Weights of a small GPT-style language model, trained from scratch on English Wikipedia.
Size: 10 layers, MLP 320 GeGLU, vocabulary 5457.
Architecture: RMSNorm before and after each block, no biases in attention or MLP.
Training: a variant of Adam for these matrices, 94M tokens.
Each number is 500 + 25 x the weight over the matrix's rms, rounded and kept within 0 to 999. Layers, rows and columns count from 0. Numbers have three digits each.

# layer 2 MLP up, 320x128, rms 0.0859, rows 124-140, columns 0-127
505450557504479476491497563526498522492474472498489438472541497487478510545496496483544498466510470517501520477494494480501484500517515483512500514519496509564527522491522495491489487527532534499463473533489514529521497516510501532497512529524469509465449485496506531470498500480506523494489496506530500479467517522519490540510509481511484467493492507504479498492504481517471457478515
466526512523499523487473494503499481534520506513508498524477501487500470502491468526499535524518541460487503494501460528492469571538506477492495464470461484531485482496546471532512503483522491506459507554527489492515491501502503541531496511528515544521479484486473508478553536515486506494509475448443482489516470508495489481517498533510525496448479502482516495494511545507524469483507
521535553464526515489482519492479490462529531500482556465530501525467504464484503524503525547480550485500510501489518530517472490498496469500506496485465497502518518494514468520509489523487471514509510481522517522494497492487502535511466495461542520507525496511494474471506462488491498489509478466492437489505477543487483492541470566475475510537477497489550492483496516513514520479508
520473498497528503507520511548491480499489504534469525529487509503485512547437509517510481486499515481505541472509461513467494530450539479474518489477510496512522500491474462494459513466503499453517566511501493492505470482487529518518507531410534487439512495496484481474519517504501522507502493489471521519513446505513492459505496511462520499509511487482515524511505471524507487513521
503465521488550478506539467502514517527529502488458513446517514523478495522509493508522496508459553533508475529498559508474530522555487522477474511480486563526511450475481537477479499503526542516504446506480498520543500478430461494473502511524491438448459507481462531511463515501462519539602481511500549468466517509522503463509511517500485534485469466489469500471484469468441539549442
473502514488530491490479569464515520486507552522520509466501514554472520452505499473498498486469544516481519470518540552457518493511503527464453484506470501457520497499498498519521530522496503485494521521570494524492504459513520533525518469475461469481491483492479488494467507502524501487496503506506475501518506485478500502525489464493484515507460486518489521505490531491511513501509
545527525549528506517490464489497475495515507484508498467508497477504531534477502482482552527490488464454483499528458483430470497516526522506506463454507533485498494527515497456545512502529485546494541493473477493466475525495536487510504526496508472493512522492488500503486501500544485495485493481515488525531497473506476544521497492461538532533517482493550508519494508467504494452487
534496541521476468504488496493517518464466481463510512543507549518464513509497509537548520477521475506483500524526494487512500510481505487468478502468478505497449446527509522541469509482460495497485497508467510478451523455487511509518527461487479482503502494441466511491491503516494500531512467483460514474470519516541500490517501525481476478500526526524472507477480471509511518484498
510564507458467517470499494494428460522493494473462471504513453483461524539450490507493499473513511477522477516516488505474479543527519523470504545506503487528493517531473540472494499542509470508502481530519515516452497471524525470510519530482486481527499494500511483482505536521450476495481508468464501517493506476513499496508469521499497534453505496510487485465487561472534459479545
477474540464465480516490485466522512517521457493498481481492506502458518506502536509523477542465463540523495515508494450535476512517477470487558525499475456499515505478528499509501490500515479516517501511490510471481517527558490467481507490449468512537525502470509523524505473451495507495503527535468499474480526493480502500531509527490465537486492490507519525494485527487551493524473
472528505470496514495502484469539491488481535553528457446482508450518551458510535501467501481479453522543502525490524510511523488478501492495531545488526527497460527532533485471518492538446535539521499518524457502509511534470518498471477491427450506523475552500530504526507503520492440514479528509476480441469471487505480512495500491502506484468523515551530462560467527510555514497525
485510467509506516504488514493507487479506520545461474515498474476465500514503543498469472524510503471504483503484487499504492485463500477459508520568500514507519510497491491469483531488520512450522512519478536558536533554497490558507497491511527507478523487510472516535530493526492501465467526546495448513479482518474531540518501494444497512504526492443563483500492501513514507499532
489468509508486513494513493489503531504486452525538477507474508473514474513519465484502490518513501474482477469509469511460486488511535505473477514526470504490497488501480499482488536475511536463452508497494536477510522468545480499447513484509499499508557461473465515464529518514489498476482488471515511467491547503492468510477495491510453488459451464527474543501491496496519510495533
522502484527457499493488488461500522453498501467470459489510495451554475528474520535530509492443496471538488506496482537451463473480509490531519503523488484505526522521534513523481508504500481432537548490492493496483523505490516529498463442501490521512481510486525494515485481512529504505546533483457486525480506503467527516520479553519511517519474481506522467507522529508485552510492
485478552521507506486500510506523481487500511491530496498531493472526472530519529483481540496461538483504500472538521512502468494480498518468496517480520438519476485521501486455518487508515548519517535534518524479506519477505524569515539494515499512454476511493523509503508522511471472508544534499510532524464476492491480470513501480508468508477523507508489487485479550534527495489507
486509569488489502504492492484503490529499491500512495501524510525453503532492484494476444507505496489477456518540510523500497498507422470517521509533522548529482549488498490506500470467490493536479482533482487485499481560536513519480507484486499494505531425479477511513529520549517465471501510490517506463455499501471481496520488544488519520447479557510499495522515505472454497442485
464498494476501482499472503498466486515497487498486492492481491509513501540438480521546467470534478549491532478510482478483433485549495519504518488487520484509485471485528463486483476503481474528459489475483493541491523490504494531499489493513472499518544470529494482460502533458488451494497493532498461495500478502533519454469475540482484463515474482517499541492507474528511489495503
# layer 2 MLP down (transposed), 320x128, rms 0.114, rows 124-140, columns 0-127
509534478505539567495468474512541497519471518519491501499496502512527457410497486494472485492506501476482510493494538489497510509492483537495497507503513471509497518520506495508539477511451481555526526475519498529480495459521509480478502456465515508495533502531508509519482493496478499495496466506474479516511523510545542489485516512467526570478509487503542488539541501484489500527514
489459489499548483529516521492516475488539510460502484526473502501483524528525499486521460491540513489493497523501430460462480468510477496490462491481516470517486483504485497462493506472576482498463503476503498463490473537527495510517519556484507509486522494492518465476501491511486543478509490524501509470522508511461513467483485536496477480497486485535512482490503508432480522559484
488477471520523486490463492499513522493495464481506529542446499500510549514479515469506500490481527511491548502504524487487565535536484503507500458467508473506501512506481490464509477505506488511480503524462485495457547497537476499528484491570466471490503482493513504505473528529501446497503475499483544497495534499491533543489493460518495521524491469490518519499493510533494437504513
522501482503461478506515435512492504526497532526520510481507516522516480490489475415471481497537479515512503485509505458474491469522504523477469505532501492489473482487509457483533516503514536505479463512493445514528493473524487522548482470554511504476512505545492513482536476509477451446516512517497486479475472512556486474515493522497447517514518487493503532448499498517506474550512
479483474470516460503502442527517567528526536483476491481488497469467505505476459516582507511475504536506501539481512529543497516498519508515518476484474501481495474499470538477515500496473474478480505567452500502489490488455488487484442556531497480464505541500546530512493550565457481504554489529489512519496520505497476485453533497455504528475479505460462469462513515516464549484521
491501489479495498529479496428444465562500525522497539513489494519486466503503481496483507507483508514492463524482513554499461472482516496499546479472502521536506489541476498535457468516480515505491475494508523491523481500452528492509494516508531502528503520524486516491490512507453529520495523512469521509433467503528521511445489490484497469487509461461528539495494499512500487533493
501467478465516546457523478521512478524491525519499516526547493537535500505470525513488561459508525496497513535523484502529504477559434506492489518470487505502509519471528495506497512488518464497472520498457497516502525477504505515516508461476494471512506505491540526526480505485523522446528457547527526500495487522514500528499483509504528529483500533559535494528511514508509475538492
449480492500512493545536481500474517525520478506506475475495506465512526514492538441525465508532518502516513492484499472486549503534520450505494510503504522499486524503511468469492505525496500484488510477499476511527463512473490468484462506490522481480493510522512474468517511519486502463489473523532458481517514514469478498469526500512490532496478467507522505493488544503495435490501
465482480502498501516497519530521500496495529481438506528542523485515513521491529478484474525527530504486517506509493483534508519471487485489449510497530509489528514479504557451491485511507498480458516498543526462527530502509527542472470513449463470525497478488491489492531542530493518477519504540518532474573522477485507444479489521481494531545534500535466477490504509535480495505433
558525502507492485491550494532505473476475516486497545538506464493512509473528491502476489503507500499495466504511523540534510478499493488506453487505550523444504548459448494481561488511488525453495492496516496491505496497501481523510482490494494455472478467483451511532492507473526473519521479518496495511524502539474510499467485507522495480484485520530517499482529487544482497493532
531516517497491510445496482539474485480483438482529511490527508490513483464452508540490526466489505508507513474499501469500490454469490499532464513478518447499476483469519504498449501541518485501511517466534482523470529524495498562525488496488527547550545514544486473563492512513468440505530525494495498492473482478509510479520511488503484531503499499506498495499468491467568537486486
563477505480462523483452503484523484453502468451464547500488514488529478505552468488516515514489485478495515534512454509512460485538460512537512471507488490478464519484506484564504508491545493482586484526472500495543517496472505504496511471496481461479497490491516485531508490502499500489496518468485540492505527495509506519491507497491478508461497503501478537545518484511508473439496
503526467474522494510487507492481495560472501511480473467480506491491487495505497491470522541520480499539512518497494493486546509506558527502517508540491480488521510486502468454515490507482488529489500475485494505515469540477552500512505538512524526499466507483531479496457455503494448469488476481551490496527512493508496466461481568481473506531504492499527513483508494485470477531454
466454501480513495483473528527483524431490482538508547497510506531496503474485505515489483488474516499429485504464462514476494523494513520489488498501544468484515464495503523491466515497442513538497499503500496542501501495486513471500521466491490484518449511481489479499485530505510459473482484522514502485523507440488475457506502496500461486492537500491491510485504535450507519536461
509540473510486481542493479460458503513492470500503498494462456505500496514484528534524458501529479467521482485516523461456514498463523515526529474518483500484536481486445499508500506487485481491495508461450508484463472514554470500504489494496483458505485495505464495521535468493513479470498467524496482493499532472514536504479465493483513496496500497495521511504512491498562504541524
504527495509538557454475493496518490478481470487534475497480492469519477495513534540514520490528514500518493495502499520494498488488473487476502478477495519483497487541489499530489458502479490521551471528457540501542523547488497563543493514494477474440516500448502501527455498446523468475473534466500490550525487506492521511502500499469492497497502533491553523428532496506464478518516
482518500507537485514488477497477508494526493471481520497519505517482486485498494483447526546487500502503486501452499494560501518523498495485498509497507552497511553540519573494544530510519502488505530515535489469480475503497477468476496497496524516529489502485524496496465489541483498526517458511525502480538500516493533518527519496493490488457541507508525448501489522460460521483480
# layer 2 MLP gate, 320x128, rms 0.0862, rows 125-141, columns 0-127
519491487517513510520485509494488494472551501503479509498462486471534523508477499490473502463537462484459520530515497484509491483489499491503530498514563505507525506454494474469488534507538470502489531511486494541499500467577530523497492514477470488552479517529532521468508540506472470474499543478471524537503479503498540495502530474514497496454485481487481477522484546533490529484504
480535489534521522486474504482522520517553463512476510503476472509550500541473472489524550510533477493480476503556499509470531465466537525541481482460515487504505453489491516514469528478510523481491479470539519498526458491528548472517455522488506469492464501521498486490502525475550489434523522511498543517522512480502473536546499507469497514505476468482489496530523476519483543502496
531504473507485536517504470507488530494492543497494529464468476511524510524461478502464502486541521490536533472509425526513482470505522531472515516499539496509486469533490495485520503496525529474514508486493471536498523492515487532536500472510537533460516545489460545464547481512470465487531509514536480442489491490541497488504458502500492531547503471457488484453479497540485499500497
478527500538502501515471496512469495522477476549476495539527465521503489515538528518478488469498485495497486428532435502478547476481493512477541501503476518531494546551458465523464538491540473486477506474551486503478512507498512457520507480504471487493504480515531504443514502505524450494473494511530472493523524464486503508509513516528483484458483474525497504490502457502511442490486
476480520494509471513472496544494488502529489473497508477528512499523545517474485507507512512486469508536479460485489515524487512477501500457492482494448498526474492478435515562461498531495466532506530483534483494480488499516492459495512535488534542505454554548507512450522536538472472494490481526517490510478505516498498516495480531513483537499505519487499498504501523464465514516492
519484503497504489474507463499431515545524514543441527523496507514548527507482505519486554502514470513476499532528480528532502572565507485520550487477515523496513509513491505481484489469496489500478515479472524488508513487458482512499525498456551453487497508489504518531487523503495533484498510542551531519498465501527498521486530485472542528521499501535514488477496506531497472505469
540479512458519501495464515518483484485530498500512529497525475487524491498444470502460466515479482527518492496502526542520437483491488527474524502538515494480491496470498500540486487528487503516495495492519514491512503504543485523501480482505465483527478492485535538540517505476531515509489494486459510489523495493515516543496475460519485492491526511470515508481505472486503563526511
503509455475512489510455474518479517508499468489508474511488515487488544526496501473461471482477520483534514473489473499484532475508504477485488522500548517536508523473473493503479486518478439538500533470512485492478459520515504510520421524479523500561544494536548502503481470513456470494509539498487467498470470468466456512530472506483511475505507512483515474502511536516452475497507
429510509489534515524463496488516500510520466517496506452473492461486544540483527520487485458513498507471520498495513502484498562514475532524518518486497475519478509547489487512465521521502531526492455510506480537479479515489525451473513554510495515521512514511514528479500491500475515481528501486522475461496544467520526492507488508506459515527522463490508513521475524508514491478512
518519462473527516504504493477487509443536513558461489505468471461446551494526518514480517541511475515517511486483431510508533494510458510502497502463528508571487502500534478473500505557514501516526522517492501459531472512476532467472484528448477507501516490457487472535522471519504445515495534528491492472530518449490469506520497524483502497508517485521527492522467503529524515507530
500465534511510470518487536495470496496490463519530564495510508479527538487492459502511508481475503485468522479521487539481526502504451495490480496489476465487463507497502543528514526521504412517552496512516444529459471506537481520486453497562491482483480496484553506487476505490478518499520497485491513485483518522508492493531485479510488491481505500519491462496481506517479482511538
510501511537536522532487448533516521478501476560482537552485515507556511461495453518490477519502505500481475495551494500534528495481483462482532503504485472505461495499502524521488507481505483501495486470511458506493522557444477500463467470484500513510521500513495496478475499496519511507523508548490493477541494506490507494481496472554474502496506491515454475496432497500469478496522
488524486497494469521508489511529521484505497478478500488541446485515488519491544484501518451501479507526507503473472513480512505531483474479542507483497518497503540489476531498556467485542497420519540504502464515522468492526521524462450516575469522522476486516479521481469519501518462527513548506477522474486515526494524491461515554516506484542504487516469461477499493513485530496507
486494512516486506448474502504502498521474460524482489547495525514491520540538534579472493483542501527538472517497459532542472472502512504529514466421490488520504499506519504501497528527476505535506532491481534538524497486509521465488508486497507485537516506525477500508504473504526460461509518508530479505537491501487511502492482541492487538491523513504465488493524499523518479461475
475511471510510508495471518485501490546523494538472534504510487460490491527528525568511513472521490510539524516493467505497486530488504460474497501453475480553508491522508491495480514484518510498536506494495511517512466492497520512536476540463522516507458490505509455496439483483544534453498484481513517523552500519471508494506507502499530499504520483485517490446493539503494465499471
514466505477486464496476499509460519515498536536471481511516489519555499529498494527508493517563499535502533513498528498494522507507451481490435473494488526503508496477453443507520509470507502560467518463486441517506471520499483495510477499511446467499492464546557474500490501496517500494481493497501489499498511541474485494503534477466479485433471517515534498510502456523488475490532
453532481507478542521465469489482500508508547525509545471505516514523497509474442496469504509487550480472513529520535538446534541494501516509489458494502454494430523455471470481504473477518511466464522506521458561486459506517497500488504527496504495493498509524488471487473511487501487488478492498495487501507504490463513475513519489491504517532505481473484478485450499520526475491520